config = dict(
    rope_base=10000.0,
    init='normal',
    lr_mult_o=1.35,
)
Each number is 500 + 50 x the weight over the matrix's rms, rounded and kept within 0 to 999. Layers, rows and columns count from 0. Numbers have three digits each.

# up: layer 7 MLP up, 1216x448, rms 0.101, rows 850-889, columns 336-447
# down: layer 7 MLP down (transposed), 1216x448, rms 0.0932, rows 850-889, columns 336-447
# gate: layer 7 MLP gate, 1216x448, rms 0.0948, rows 851-890, columns 336-447
up850:544493513528432454408518521432444479532451445461500534509527481563523503465472516353488431482371444458535521465489447566540424371424444529427533500436493536535503533608475435434450530495450429557490504506557489513639522455418461518429450607539567407525515450581467464569533505421386551437497477549401547545437518332446478421460497515449
down850:444443436582528553449484434565567503439548470408546417550587435482472508472490498380456434535460523546573405480486513643551496428419478482455554477505498546486455578536496420509527564561511551489598469524491522514605521435403484523523482493497545482538543443405507522462611473475539570484396607539415486500413489453510480519545498570560
gate851:435509459464511561501493459575474491425529512514419602531484483500424469503438525496487512489532630432608522530524518525454423484541511566565535467476608470424411422520513513400509604439596472520496468438541524524585558495492424535535408463537501536380541409593525471508429526606507447541564499468539442565487488502482456525546439522506
up851:488503414560463443443515483534478472495439546404446537545460514428437516449467611569481468479422493327521562366464503589530508492502543463475459491510486464476460492452449489465382482601508583530491503492494480573559580546534563564522519499480480546526505508496614502521527427495471552503557546473499520575546423454453498478527530552592
down851:609472463560449552505549513576463520493513492458550436506485539443466551457575492538513434514471574543464543465494523487519449525372473427509392547569532511463476429429491558459469539425446474546628591516448501481510401438566432428489588485536481518469484491479526509514583447577540503515453429520532456420540383440473494445578459553564
gate852:494458454510550502539496514559546575498417500471482508582619578564541498587497478482477440557505438577475528500448509510480502403510555451513417559406499547572499544555497405478527451538518506464545411528468513478528457520445566504510507510533418544595477444461438504494460503567591512409487490406552406437424551549490501405537487472515
up852:483511471557497466478458426467578441557520455546486487521399591476457547571356413514477490474441449479478517414490396513500494485512481531558503513429463527488517425472529478514446471455496510499491495503462482485433488424493495525472474524577453472465466513483570529471505491575555518441509493480548490434575383511442530419509572439553
down852:533524408528418436440458464547461426408509400550460447499528572614531522592492492533450534443500530544600436519526429503478492462462568523599454453449446490479549543525469572506644449542444537540527465453541616480534513403488509428555524591477414511444499576399457528433474481456552559507529506491483513587400506522532454507520498482537
gate853:440515492591569471493543444508530541510473476550507544530542565481475471485416488570515356531474439515394479405446534504499461500456541416490449429541507508487480511528474494518461476486495531422575513506473425469540451440545493509448473552467563510500542508458523717494500433481450471557516597565518528504491464452473490471512622489479
up853:530451518553450494524480513494504511509473501565467499482474427480502471495526488457500455531495522387528473535538505523510448428521432431598544417572569516492557500544465516482534486426430490519521451468519628572644449489466458522516510484519550550581446484465442459400480606508428499486511543537474562499463506489609412412446415570536
down853:495450512575440465479533496584512547494555409580525419574579548459434536471417479524598554503459530557521504483521443515462480458477436614556476430502488473482466454468506541613472503604482585496429507484440565468473509497503431517577458415463539502445501468539509432515467380473481492405464564392478388491500490515537514524508567422450
gate854:564465524505428464427440437479443567496543481510499479490528454525465534491488471532547506476540461490498472416475561518521511525535476543453525499467500581507559528528521498533535491514484527410503498555539493479561447538537568452595508464390450563523430420429457509476414606472543484582403499538524449436514585508490499418510484548472
up854:524529537464539444395463497527488534525545455631506465483503442641470479388541538508525525508490538645416479517534531534443498545439605567420464501515524477506455440514525399554479542469521543457565646463546521607622511509622427491464453496486449462554385472507511515432521494454540536471486532428477523426469509421542497484565482574540
down854:502423533513549475458476510446441454581424512534435502423481588452386562556501547451470483452481508552504553527500544409599513487521443465574448449511593436510524522517533535523481520386513441520482441505479382455493417501600561511519546462488403590460477471612516477554511492521443501550548571534507554546522510543527539607477560554365
gate855:464498474512464508478396467527490461522618480433530510402448442504505493487445469535444556521512534474491458560514566483433415517395446536511430503505521536593525476475449497458674531493596554480582537453481464420442450457453502619590520482548474502431501489414411513478626518464555474464604547509427457568502516526497439638457469527450
up855:479491512462463503421530495543587438444553464598548450534501542504495410578532537534561459460569500497558521456489580489498586570599589422551454430491444449486483490518424465512489531491520574526568492459626481497556603488447578448420428428469524511500566561454436474477491533484510502521495592526524403522502476515653437553435463480497
down855:508491626437564469525478478466567560407515440484606505480508512562529573379664488583527505510508501477561602497436502521505471433448517574520532503522525547551549449579416474486428558533526447500447506598480454503545479468506558461309431509468545519504549488511539493588524568619505591531500512613590467477499570597411488551416440545525
gate856:498502461481591526440458495449569489486459441529460506431486494532561436538451506482489442571597486458571432559470390450346437467533515386416503440477552524538487496485529476444578470538491548396523481491507445472503456388507488591446485508528486506465610546532561462484531453476550469441492526489394541559441489506425487468549482526553
up856:499426474445513519636539481520421410468550444486504435580543567560559455490487413472516484523535516551358509513608453534486497408518516542438574433480476478540494483484422413443499456484373458550442511445455503556417552461569515472532574562509440432507486633437533534457487588544577487543523376441526536486504510453479411471477514525517
down856:493533520560464511493459456507532529505465442500617469483557522547537455550559495481469414490455639541392466474465568598533535480425519519479456371552457564506483467521489484498536485423447479470538430472503529515511546481581531546500431480534521396420576435484596558412506446540511533538468508503560468516424513497491593489546546421596
gate857:501532471511528476503595537414502532494477572465546424635494518559493593486531561480429469458537512515440490400448493591469394506479465453388529553522535528501454540526431447493472686498421490482575455569501491371479499430611514465602543450458548518527490562469507534356513516427421481433536532485523468562508560478533521511568509504485
up857:534435588515428546510594506459540480489581544460485580555564460617446509461437494514510574501564471389439429476480510476472485519502487516520456540459521482575531429470500456528522480484551447484489608395436520500446468563534543537471426517518476517568526575506449477530520475517472466524473466455487511525533463560451493615510501477459
down857:520470510455467487518505497456594413539537533578497454582473449515468597620446479551414465555390536425497457503459497496507479493514523547516430462537475447499498486517428606463578564538459511526444520495440482398491519498463486420577446502537591524597423468496492546454529589392518473345425466479504547465560437444606499450588575464540
gate858:418513478524540440528488486538544566491503530433511478530408467430508424547579525482583442463434404510452524431493397450474501541521458405527535542426477485496464529430563432545575488494510481446464450509553607503531565534576503468533524476577460421542511578603537528563526495474510398529584583468493475549573509508398505432508559457527
up858:544537552481571504544455499532456470349573505451497512513459557515528440489512476526546546473524511487485506424551473481479489559508517514475543495392569549446397465469497556544430515491479454489557409526495441481504525498516552635524455454536444517533585522522423456485510385451442432479511567447520570546472533547457493518613497574537
down858:503502443468509496451488465425536588520538454482565504510445497492453516463531601465517532472428533534510444518541443497476447501629499368446566462519459386442543498544507593491537517501571407477464485592571537483468510476518511535503547487568518426470446433571438488532581499561441406556520431540563479548541533515501477403446575416534
gate859:521546569532444440503532421502477449465555444507506527481547571587491500509508546540501506492466520391546551527461502575536521475550488470552507512467498496554529514497517550486421452508540541464472501494536541420546433473538441562511484532506490566463552549465492499461466487486418458503439354475488504525557485429522508529510463517480
up859:563545527515535497483497428500431485474543540524461476459522524575484572503585483462518450525500532463519542517476457535509485505519470426424498524508587578524480539552500462604471482463504509429518532465479539523449492465529467509450518477520555540404549571538497495483512452460572514495557406497466510516570550552445522507463472562497
down859:470520499502529574506451449472544494486509542402549495549527481764463456540481468529506554541527436515520448508539485485454468443522480510564479526442520402450532495571516526517469435534504481494547456461471507578502510493483518479495495509497512512553426442479549481532501567473514473485469526454533441491443539502493448434543514483509
gate860:509472545511496604542438466453484517491487550513448434498467491442535479513464569518488519550552492437545548486479476495503450518487537474447565477564444496407487508436477554467476517529425455412481514533434514546507565561487512564473474495510486528459507494501540449462501461524407547537399529424534458583445469441509479314429494508550
up860:516536478519511543470555540430404571476488544537519486490461550481514487523562531563519482506481447491545514448536364487547503444536517477525445451526507545476469531465624441549541496514499420539555464476503491442570441489458440497501491554515577422428502586581447549542591423485548448505462538437555472541616492459476523482502503409514
down860:465505619400506567539427470596508450473503510487526505438475495566509550411466492518520478472581472478535407481519491567493563496490403512587496528465529532460475537395439547531458505477531504455390483485449549566467469445610457464534417483520544465412600560559611481489572546482676499562454497425488500519495607481550485412501571544517
gate861:429456596499563536483452492521463501451525499498507527457554471459471521544511411495445505528510446535462491467548452595530488469592467446439493527484501476489519487402418547439552405492517558526531490512470386441498539522457478519407523519514517459514475528448544521403483503549548475421543532471496448440516508387513462472482488520508
up861:527465584548568462524470444504490508433570479487456504534624576641480514492397493478405543480526514402433474439520499436497457556516530534563506506559499376514562506473443498481481442612485488585540502532568454456525423467458504485436505466538513547496469573485553555506490504489549483539491530507438549542467470444512493527437516539518
down861:427469466501508484478436452502587455526553468490484543601460488484526526487440519453440500527494510454441488525485495482520579485519489501567568499427528396538561543576513443567426422524563518441514505481474461570453471454524485587454520535561491535505557619419396528453408545507545504553419459451501487428490528518566547490567486576410
gate862:539473565463511530540451510571510477552438562468517433545486493445458467379580491528484501523501473492463587489489560550502475404447509430564493488445477544502464566466528561391468537517547500502617590488479552496508499455508503479547496500560486538547496497404458474461494491497471571504541499490445525532579490527445634456568395442485
up862:536511459469471527478537561434446435449445551547448557438493476451566551392474599542467481596524514528487517443518557526490462568505487476450424448569520447454495567414551518561527484496417474526482573592601511469563505516585594534452467456422547496480491475516496510578385486554524481518470531506480421494448504496501465610540597491521
down862:467417516530473435565475518369557507433419483415542525595528577569524497505527461460501430488485515504564544521456520511493403422429428459528422488494531560404507508545494447425439481489480486557640577512528562511491546500530412553490530512535378541511500534560575601527576478514490464536484566499523574587441509428492559533500558390494
gate863:573543488503546529497502405500530529509469477601540524480466447533504469495518521446517504471567456588570487581441395465474524490498489360497488507527451498461481535447483476443527534486448452505399620496511504530476406463603596580479507545580453550571484430435527515636494472502449479523470445535477536514467486376392499571530521534504
up863:448570508517503552465509527540426575570462508575616460519566587581540429538581519461453473508537498589566526387440542483501506385584511468468588546525405440565522567540482494497501470620553498536449511489495475419524517549457554536518531493468503463456652417551455532566478487520428460491528477584440621515543425457498481483458479484499
down863:478522528549519518417437487499483604550547510510573420447494452543517496476447520534541490431550528438518572585467575473443505570562339558532486465545470479448514504464586545426490520497507539553515443513504519641451440517458470468467574436554488413510525487417450494477525501443560452497500510561492538500498500532513527496573465426499
gate864:512512472439511581505434539459484480471510564494546448521531576460504503480465464527531439532519463559469421528473493548455455576461512426425518469542539470522561510467491458433546510574495421497533521539477516552529504442501441511483476416455478404525433560447471491471608443530514501509518370467462520537538478407510405494531492576434
up864:555468456472485469585471587500576584536466481496451507439544449499560466521480484544367540505598578527498565477491513515466439480441440454436471474533524525507505564498526493534391475480487490479498467516565481595577469501505508580519540541441574501610455480403555492512511501468454448516570456443476529468546546462455482505578447486471
down864:497504489413442472453564510493376499575411564454533420524497508470499475534508465432516463453439532474494537495403483555468564440489446499484465481534418561490504500530496512552600491383511492496488503525617500475536543547505537566523485493360434533623459505526476533472506453593426532482471579483511468574536468449495491557521559486477
gate865:468434502482485552463531478442437535510513490479501411510480542477571475559493433594540454480572505564482464508531627589519455503549510392470437515548493514610475408466432522495381466539551472426475523476479467469551466463449537566466611573565591571508474452417535617442537520540517519620514457606478487532520462538443493540465514496455
up865:449536532386498539461493580417453505558443573490471461508514545487596527420528450460463445479498431530520442538485512536429522534457468456404468527505597464563642494542496451471524395558443531575484502515588512488476460404471552454431569576584549502467505516485491564525503475533468510601579501508507472493461540441414490497536540488495
down865:416552503426459510452518495553418476504540473553479451401495608475459490437506489552402496466478510550508507521447459516454487485476571399516590493501511499549555421507414551542473494460548509488524413526460481458600488427530523573605456506516492551472533447447427528434480485510538499496557519512513509524491464425442491535568591495596
gate866:523580506607503389579424462555546487556545506541478467546495526488582411486399545427571585607481499517481476508427616530500597431552556512478488457512529511449478578526577533523393565453430470439482501575523505530483558482523571535461502500482560430542424462496527543424528528535562459610523426495417415589518476487496491463465559512483
up866:540600501553452497429439440463550497505605448472532449372514497461537609547460428516487531458515443451471614500467440474460458541484493455453421421384405492479520507570497490563552562490595451517487558448557500561552516472479552506548554546485478488513519360487512439478480462473488539481444620552472518486529473540452548525572492480454
down866:482622555367605450522446545514475603481555510433529485478451453431386528513450416472438466517479470480415446486591467506460472485502486645507556512524566456526562507466483490577489424494495498475523498472504505484522409594452518473524535548473520460555462520509466376491380447478467510569485556434498435482467530555599502462581597493401
gate867:504488491531534515522505480562473480452509578519487462539516571552566425492496510579525473461439544484466424490495444562529484508515511517407601551541525542476508536476521389433443460495486558530526431489480544492412480617496539443544495542486487567524537475503565523457472482488506495425507459457560498484444427522505497551475537472373
up867:516558474565536508466547515519425510545464503549399373486499513537514447507520467398557490458498516499483523471405427521547515552571472587385540595523432542402520536502515375555445491476477472476536421511511504550513455568556492453541480484499497562580472508459535426543532500507581418380539530436596496505450465571445458444484583509452
down867:494534528531476592527474444435530530565559542507524558473533488572526456595478540558495469500528556508446436527561500528537494476490543444491497425464527490460482518522522529411507551524560596494458514553483520457430446564542428552537525463527446478445524552428490539430378520521506573491521458513444511440521530418448574493513505486470
gate868:506545574422470540520551474529480504447474509438537558437569432564464473577522555495542473458547387496515491515526433521569466545493561515491509456549498481508528558480551536532505503463501438426511502520485489577509489655543516514504540506490533494453519476512460496437468529451534508615516517557506466523626543443489537488430512463577
up868:468444471581555560554556480474481626488531451495509466559521503539484519420524492501464535560564545479467471555477569541493503414547479490579537569476509480585610541440524564492502520439482424512568509484418520520467499443480475500470383547537488472456481515467529435459559530515452464565536394473510511541480582558429538550530489477500
down868:534706457490463486576445463485419490454468529392502492594513513442564563613466484473550515454440570484550581479509490521492460547410630493483503515467506523505457560502507570490550434461474572481453492498550448505474505537473549405518405486569407440492558454564425432462563452434490514409462538531516548477472492477463499492516566550571
gate869:588460496478382551540436381576467534490539453495502391424500495403540391485464371530472455437483491508468496492494540488516487552489447526392526502471513465556436446447531542503496479479531483437472467584484491573506518553486407535499422416493508593538531429449486467470487453449415429500538465530551564519470538428515496490448486435542
up869:531489432487500578556486486511416601405570546447405437455526501489503518549522520466482508473510506463512486490599566589476535478508508452470484549517568560528560464420535485525495446430527566595520506487500564478544490413547455554591524531506516593519532482537475546545423622531597531535552537516477488505445582529501548534495483477474
down869:472472473581475473412496560530465566475486503475465513466565522563498533468505509515515564561607613516533493551442482411590484457461507528462467408519512560444476503459479421420486452457387537391537463492586578456457568508492476468481465545502501527540526444535553474492524640506584506508479550526539594458461508519479539611505499543509
gate870:485529462600504464497437466466531433544555558468475474518576424551523580477588522437503496482531523509489522492503446444472458515550501574434540431447494398533463491519532447515463525502546554532610435459572434534449476544457483525582524509505496392432513491497479458466498493472481494454433515541540506520457532424461513459556541484428
up870:462539584596522557531472471446521472401542437421528573443590525413482405564594453445527484508504518482495511582511498513541477468540483556439563511491457543477477511532448424572552502532485453438615512537453538589602484510460536527440414546496578495454545481478553554571433576542519475424497508479449529507447570521543541453516545472414
down870:496471500503482536557512541520515511541535424570513477532439456427419545412467451486441468453485447451454449485529480575432478545553548502562537561463575582547562505531564527565495495414509515546477622504458534492414503473485520542550608556363478516484475468584430441384557503578452459527553495469516407569457497503422498431471457548481
gate871:483541435554540567462454506562446539492480479629419476559513414557506573567496553437427421542428600402411439436593515496589511523459509439522471436550588447396456529512542469415533534495436464475555466551558404456530457592514617516540525498432525477560516482534443448515494439538554500398505529488477483490492492530426538517475484453478
up871:590469452450512491496512516472546459456469500571440574505449489537495516561565521446467568526532620495557473459485444463568502447528626546625449556550576450516485455499538468496394558521571524502439549537496494473504568617473488535626423547445484413571532394572512549538460543469507523508427572553543491505502525570559518454446476475517
down871:467468580482472430528448547460434423514515464591417421496605521453467489571453471518495447531571472432504521523520489496495481595451492580601589538428491466447449456507442575508524438476555530428521634495476469460533540528415442599467535479531519471513507520497454473441492448501470532494592540505436525513529527520595422560465419418519
gate872:534441512481522428531565449420484487565526464515446477516500494476522431527563436491525430487494428415512575486475430547445489484532534511515548575488523519546490486474526443470509456493578557404551516460524454478545439467555442481530478499592521553529527453529470565622485501516504445514419568481508480522540622471512476437501523479530
up872:617464530454513471487521535585531481587491505533491541491484457500481411536528498472322412499521551529447492472477479413593501465504438497397543431564489548507515514382467512507504522452586418538426463386416573444541552563506372408545444404516539492541499449616514514491537498437490427462483524438531465492443481516475560521476538455486
down872:445559542493536554456506479469405559466575464539476473527470536537437454495523475460525517447593541377513452481538449513457474458442588515498480478452450480552515507555510545469435468514440516523439505585470525504519555523538508530425474418509533510528526533424434522560519499503526541471558471557479533608540529450567401503559472575453
gate873:535468613520561423402477537537461416493496509454496503530503463504488529564509471494511511508581488402488514495561491500457478481532493450478534500528517361521545497381553568434529513452506367535560567448454571530609546495460490404521456456478409486477463546565507602515460513589479436513482488424551569510563525433570503526514549497542
up873:439491540510502525572553500528529505498406476544437440499591502533542465548499544486435459529497549401499446479504562532515509436499534495514414566489493457519456528460469490460519523486590546423474580485478418465483553508448470537507480543506442409500520512550477545550563496465460494425474623471485586538405456512510564585406511426481
down873:518508475499537493522429455509422535492449559467454425526471532589522538504454493555421442520505458479476522415456491533496456552483438461523510489451526482543551443607523543501582483487427567575421521482532554527451502453530534460456463483483461476472488501446513486404499435494455600437503537447565514499453411450433402467620497565480
gate874:477515536431534489562489499544374562493559435458539516529579546519538530425504549488520528510490482514513526512461481498476361461509467439536594479466410366545572484559576432498412543474463465450486533658394448510424386476513522586506505533540473453483357540364489395483539507510582492436551469461574439492404484445522494580485490505546
up874:529503506508516482494445484453500551521397496461476416544441432452503519440410573565465478479481609402494460469510506520511534534490505613456492471449421452456511403447503495464526516436406532454575438519468522562478488463583433489467491480552510540496436450500474386600474605462460464378498563598478498357578440552545500522527568521520
down874:570511507388537503409526572370510545553561492505476456489522502468529418538543557484482452491427487482508533440515471483493482382468565473477487526563578610491474543583495500524584570528466445501489589494456433538499531439540482429405571530464594484506556521593498539481572503539504450525495522561519539539474551526559550585503464449530
gate875:473557452485516447498521434472479469456571389476495518505542491497493522467548482509460534463540489517504468495539379487469490512437474454536628486466489588383475540461570460523610449545476467536510550483527533461563546459526523554550454521545554439474558494554558487449481491567487503446559473403507426546450528470530403458491515571496
up875:581453529597552532572432549420500445484534541437398594471567432519553479490479464446530459555574528506492548474519508534492459446551449520491481518509480444487418534507534392531482475447551509414569597453442448526523560456474445538467497519507585500554596506486491425496437497477608543552573531514506543621526459457527526449460506562468
down875:443518457507485476531454465435493533444451456496524445465584571561403546477476504584574530430507542527517520477531449476476533507551465506490431500515467536519498495533435547567570487533539551506382565587477538481420493562541501474573599626470485552560516476400499499508393525597599552549481478444513490557466472490484483518511535538559
gate876:472503488534523553581516407512510549556481447505530519434537500343604472491503432423565446505425549503463476518494516563555435507500548562462498518540493585418483497500441497450560485424544519502543494427510497469548406516467470513435604492513489507464471429541503539530498436572491430518519422492487552493547520420472583469476395491486
up876:465494533504465536545484520491494514496536585477543549584446451563429420564544508460504534504552480422495533570599508488475513450482457474482547433532503548467496519562557518481506486559494444514516490470434534512493530477603455451479477539438568505584478571452441467503490509529519494456483549524535496580515496482426357443515452504580
down876:524508493487473488416456524412523557495435446520469451556579571438490561475506580496448528481517500551549524455562616502473609556453511499468510558482491463559462446446514465519438471609533464492498504578388520452577563528497459510549360483510605506447560500529480470506508551467555486570508631415480465563519520571543421481479490445452
gate877:468505581596530441394362554521472398507563532478521474419551405534449454525500522480594477518533493484473488536544416465454493539518513403546491543501439641462569498451547531410569469661480499510613416502491535504422471485563534533564456417570544549467462481557360519555579485507547509441525456445506474540542518490547409526537482537522
up877:526404511376493489530499521448432515580493480596513530510544496522482466436488496498459528485545497515464495536499389396506523502550477545490476565504453546491465497512387550474413360543490514488454498559485542488495496595516544585530477488586504534582570515442532478561569499525490393526543512530439475523467459412460474458393536420405
down877:502497606451526433392550464424557467566476459532553583526429397544477486581450535536476531496613511600589530627555416426473409417536423506409488477538506509433533521454442458569506487471549508537461446529477464491544428497503443599596547432535466496447524536457552530562538493579494469473446565569550424522514505518421447638536508471507
gate878:514538490367538520459497502492465495533431435502473609486544425363505510474495491541604443442514550532456592548500511544516473400517461457513493435560513481612462434395546444550488540584418533473511422473585459486479514397399456511474401514528507515526442462464522519480574569581437608459379474559548502527511501478436474405501492441505
up878:440434575623483460537512545516600474440475373435414603437530504559494429504453619576476398517474540495512374555544493445494410454480501460550462454492549524449589413492552620473484516506558492517512436597487492570590550540634485578544461504542503499514450545530498511453452526495525498491489465497553532465524529503588538549495529409467
down878:589514487481453518483412453569472618502518439450562514507532592468637495561532549453486409428487575472496488564498492436427538630660421544438423470510535650404570384472475494522478482488441495514535385454690598538563456510460408532491556487520631461453408458476535519438500483562565408515430450493484490555416522468530500474471516441575
gate879:481566470478490560591480471458528455578456462469395488527478485475522409463400559513523564393374549464481503578439569527557479556400520433527354472426495421420490539503483557486519534460521560491449443595404475486424496518454475484547585498559612548515492470403450440565501392458539618539577447507480381512440433519496434350433422478585
up879:459582549504507609519482545498453365516529468480455540464525542458545557533437443527485570454406545542498460561488524481510479505513430475448403540507487525475480519615584562484476401607468390544477557543530441538472504556479523493407499454468507533530478480483449446578484561538512473539423609578508523575426506533494485543440494535385
down879:436446416529494508503490599457438484573529463528528446616549495531508503449555583505569633454451535402511535433443517470542534527475517467571553404542443490479505509473502336407441486461496471538471511540483459459507520436498425495398553453406496570604534489532440417539564476429448467529503378464550510495488525428642447470447405505452
gate880:449552516437550526465490459419560542518515451456447424551509410562580565434584545514446459427522437500472474451523431529499476467483549494466417596522502513448506440512527509573551549544311470528520546486494439484487474584524367510426478474464612559409488512557521535529566477509488469532594470479546484558508542423483375383556505515587
up880:515479483550429445464410418529448446459502587496540528491403490515548484573555535440505578493505508478546512588512464513411448529527468569401589549546449542478379459501507526487494488470640365447445467481445525558406416458453541484442523540460436451517564502466516477476483547474488502532381520430498506451538523497484546537409368440461
down880:452543487407459454456550449516543474577487405475473490503430552623429481556566586559498490534497469442530454430426517521485408556546504484543525463452535466545564440507499492539560594577520537428401364583476531449426504551604508529491433445541578426589553462446550480507504482472458565554552589481455500484514599537529464517501549556442
gate881:539518537546446445455464427522556469423483525553475512518442555434439518422457477506505539595482572415495497475587511556449517493528415497526518436545541541463506564566550417489482508546476522458521457348529519542498475481470461486525629476504491503535474486436574503477499511543468386411487515468397554484497463418560505478496527501332
up881:452490570528475438530420512391560525483469404519416468502434422539469524481521555460528451507517528526549545572515489509542501488515565502455436553503475461545428469399496467502473516501454464485540504496526414423506524482536536472519514377519458485471550464459488531471489496445488486511526497460472465522494482483564502464568431452499
down881:464439493558487416532492596511433422447455480459446454467462561510493421469414440513528541449556468613498486459476511523509458515490516483535499538507490460488487657565438535428455528509482521566460440406595431479551486481609520474522474535471508477489564515454546553364465445587478653537417419584488465446465514492469453524511509455536
gate882:575487480483451487539528561543578455435456555449565504499498483365473386620441439432471445445470547523387450540399550546482593446458518512496465454501497575448488513514577491410511453523560517543471490531499482477520498537424513451463506436523505445529433439508543551586558423633524505485422463443409522463479512486550418534609525558468
up882:564512548533512508495472496561471616545461548426520567547466497487483507521534428495465585481468532421425483475541428467477550499448513553531551480516490408402502466385439559497509552468555474503587413437474447438490543455429443479497471523531537539536477495459478554496551481564490536473478548578467543416446561359454572496543449499525
down882:525471546486507468504574462507437535528452410435488422548523546546426448382448530426511501427523537513422506418509554436502505489503502421402480566426500569395476433501538497527581486496505395480492413564534457435475533510435570485481535455486469529513498437535420533574432513514460522442455513480592429586452463511480472475545489428529
gate883:482469488495521574411461578469506495557508498519549526553449528485474516554551601583532483542594599457390479491525544503418557473518495557487472458511560506542535521418516456476436519489517523433557362473601448445415428503510566490455570464428519547475469488512468374509493528581491476488514519503414463429504533469469496429514553495462
up883:495542420595555477498461509476477465446534574505525545503510520451481479457596528471498491532407396675497536470539476502510464539553513497541486521466469561537508574543492504463576478557446488469512599483549547520451571489504473483547489558504468500556558629483521548601464434436454580508472478556528496525502451505393516604371576501513
down883:541441440455542419515390538539537441584520444503436556534400488576632533503540502499419510611584407497515470457555585575494548406454439506476480534519545512550528608537392527433540448492480524461540468505460541511512535529543494471475457433542520467469549494491481482463535556452501510576481508504535556436461487453517476520454615546533
gate884:485508454512512604412518445462565507470567432494423514514471555445505485454579478499399460531573486484535514346484530497512529436546519533507492424493481534529509451550435602440507483482577421424416546468455514504531433530547434493500481537435422520563463492506531466571475526556595496483511415500489557513481447421521529539559450467536
up884:548537430533519538521560510410446532498531556488539525448490621490650454517521396502501507503524550519563626551474424445403506429449501452480535536494551469506381501484483576487492518466413521589498488451444556538372547416380402554488447460487457415490525510447569583415628420482439534512529508484433525511528548468528571392516500470478
down884:471580505457432501525485519454519554497513481485489554499480555445471488411540530406508574607546574501532564506513447482575449494491533505491496521478472448466439483403436533565486418474482490581618416523461570500431525539364429541537478494504567566470483568494476619453599494425528563517502560575546529465583504476518541520491573405448
gate885:518499454510511501434459478595549428630548459607455516480503514576502518523459555504569570463600501463567553491537551494535500516541494520561553406503511527596626510475482487480493589456456461527491436656519455474497532556501537588477453454525513548530494429547531585491532582471522441497476602484529510457443487663536496459513483611531
up885:445408477452497570500493457516428495553501460459508551557494522485543514516527461509562457511565407577478495530504511581519566545521571454432476517487448423461475465512477595496525538461498475473411477497523516451528437566515487503402531516519497412502513547531468493605500500415495474508536510456506511519460501514577534583377459429483
down885:412457516439544437488527433454420531477457621541403415415435589436496491513578527494422397395531535531449571494448510613610474434543534470347493561508445538556550376403427515488510492481541491469513481402387624519415559484525489506572582484500511465503496473512482551548498466579487548558513605403501466530578534462495517593473571526461
gate886:427583581514575423524502452549570570501545482424438397533563440519577503483537443527574508579534548538505568440543545609497517580565487524583566489568490455598501463483525391449498535551581542433584543492527500511590590510499482503435559537439551508538576474532470505517495479569458478500480541581430549511464566395458495487491559524499
up886:415510497587520380542446434448501478501532542509440477554567497498562515558527459524454507505545434551613474483566361403498449425496495436481418525463540516514467443482439465476498539509466527558443546518521534549459443569486470526505385556610502451498528588564522440481520490559459537391489436523438520614452529500491580483534483460538
down886:515523484557518618421526523574457607465481510518455581557541432363488499530440489582565607585517625565523507568554399501534517611541366474574555429598497416523525560525509492451527502500444509543586498546557461496471448547542535415544590513480501520628439456543399445404409483559486393494475509479518435530468536477438583559613494428510
gate887:542541548516480541514507528502398445563508496412549515505538471494467430521450442475472467540504575503573487494390523561542420639493610437411482596478557562550476479484508554501533541504558439514466429585500503473523432415442513407475563591440484463520506470508430557574504506497491493501477583564481552535520459455504506516497445576466
up887:460553431565493474464595485512497482504473501479490540507474437518452484543452507458536403352466515523572403491495434545513495521505558480456571467473486549526484451518509477372619532530439560403480537536557535546647439498464438499428527457476561524489489446626438502476557505466553504541554545440427479548428486565384567581404546421509
down887:617489502435597524494493523497533530475539545458528540418677448411634449546500515574494557446477541477498590514596463480482461568558499536453476475549525569508555588479458552474495529496555487507545515529517501581503479540443462496538450463489447475472474531489574390527468548502508449483430470486522606436502549402401528611375443608615
gate888:462469536471569555506500432418470578519454526476479645487454548538552564497458523535580452393532511438462482507517519484518499510522487530443489498628420498418472547466494457467423486519507470598520468561543506474458510528435576538510522613548513569529474519531561474451501518625532494616500490487547486529522532511441511527603429436497
up888:483586500562477589488527464475500393482538502464500497475507485410579522448486413454544507509512508417529570596410475541437499499529513469513472478554464493520523564512471428463547515453520522486493580411507424510557496524522511548464514524374504508485528479573567400428485472510491518535570557525564439440560444486482465478446499430504
down888:536511608491471558533491474407505570452583489405633471555383553643467534549385518474533427576557560428473549487487459480493478460529446505534429468585529476469535567523462484474554493513475581455405540544497510504425483509531515513516516497463540503526387437460443462450461575479580474472460429554495440586456504512509538493371499382457
gate889:454414382545477489434518497463473481482506476474505512529561539505468484391584462509477525521416497460549509461518499523451568471530417580579532558528552566466508587583516388578404492452403488521505516524388518585539414535559563429514494490457507528460481498448413634497338546538534454407490463522520471529494477478494585578508500557503
up889:535509582528462462586554464470495471570555452547525465519513441548557420440516487505460576389506456458448480525449501454536605548591557553456570537568533550430494453493505661427487493519453464362585519449565562525557474505528446524412439447443507484439503535457567487514553583535404396590461530527567494522605477474428436575568557543498
down889:529489541545364376494555524612522548415483455521438480521495540587519526495544515605482620486463528533543437442538552482519468434534478516534447473475504539461473470565514460574527447459509448539570499593490542517539529520482514552520502478509515459528385455425452559529466442527497484400502455488455534487537430490488588520508537578483
gate890:529531628638469397529522463471487453523474547433617514546510517528496516528478481517432499515539441501547515389499557505596538453516565509467498569496574633508489474473416545555507512520491463487492427562542466461572611492532488505512399462544509524527541578455510573536458544374481423494463486463511485470524496509531490519441479567515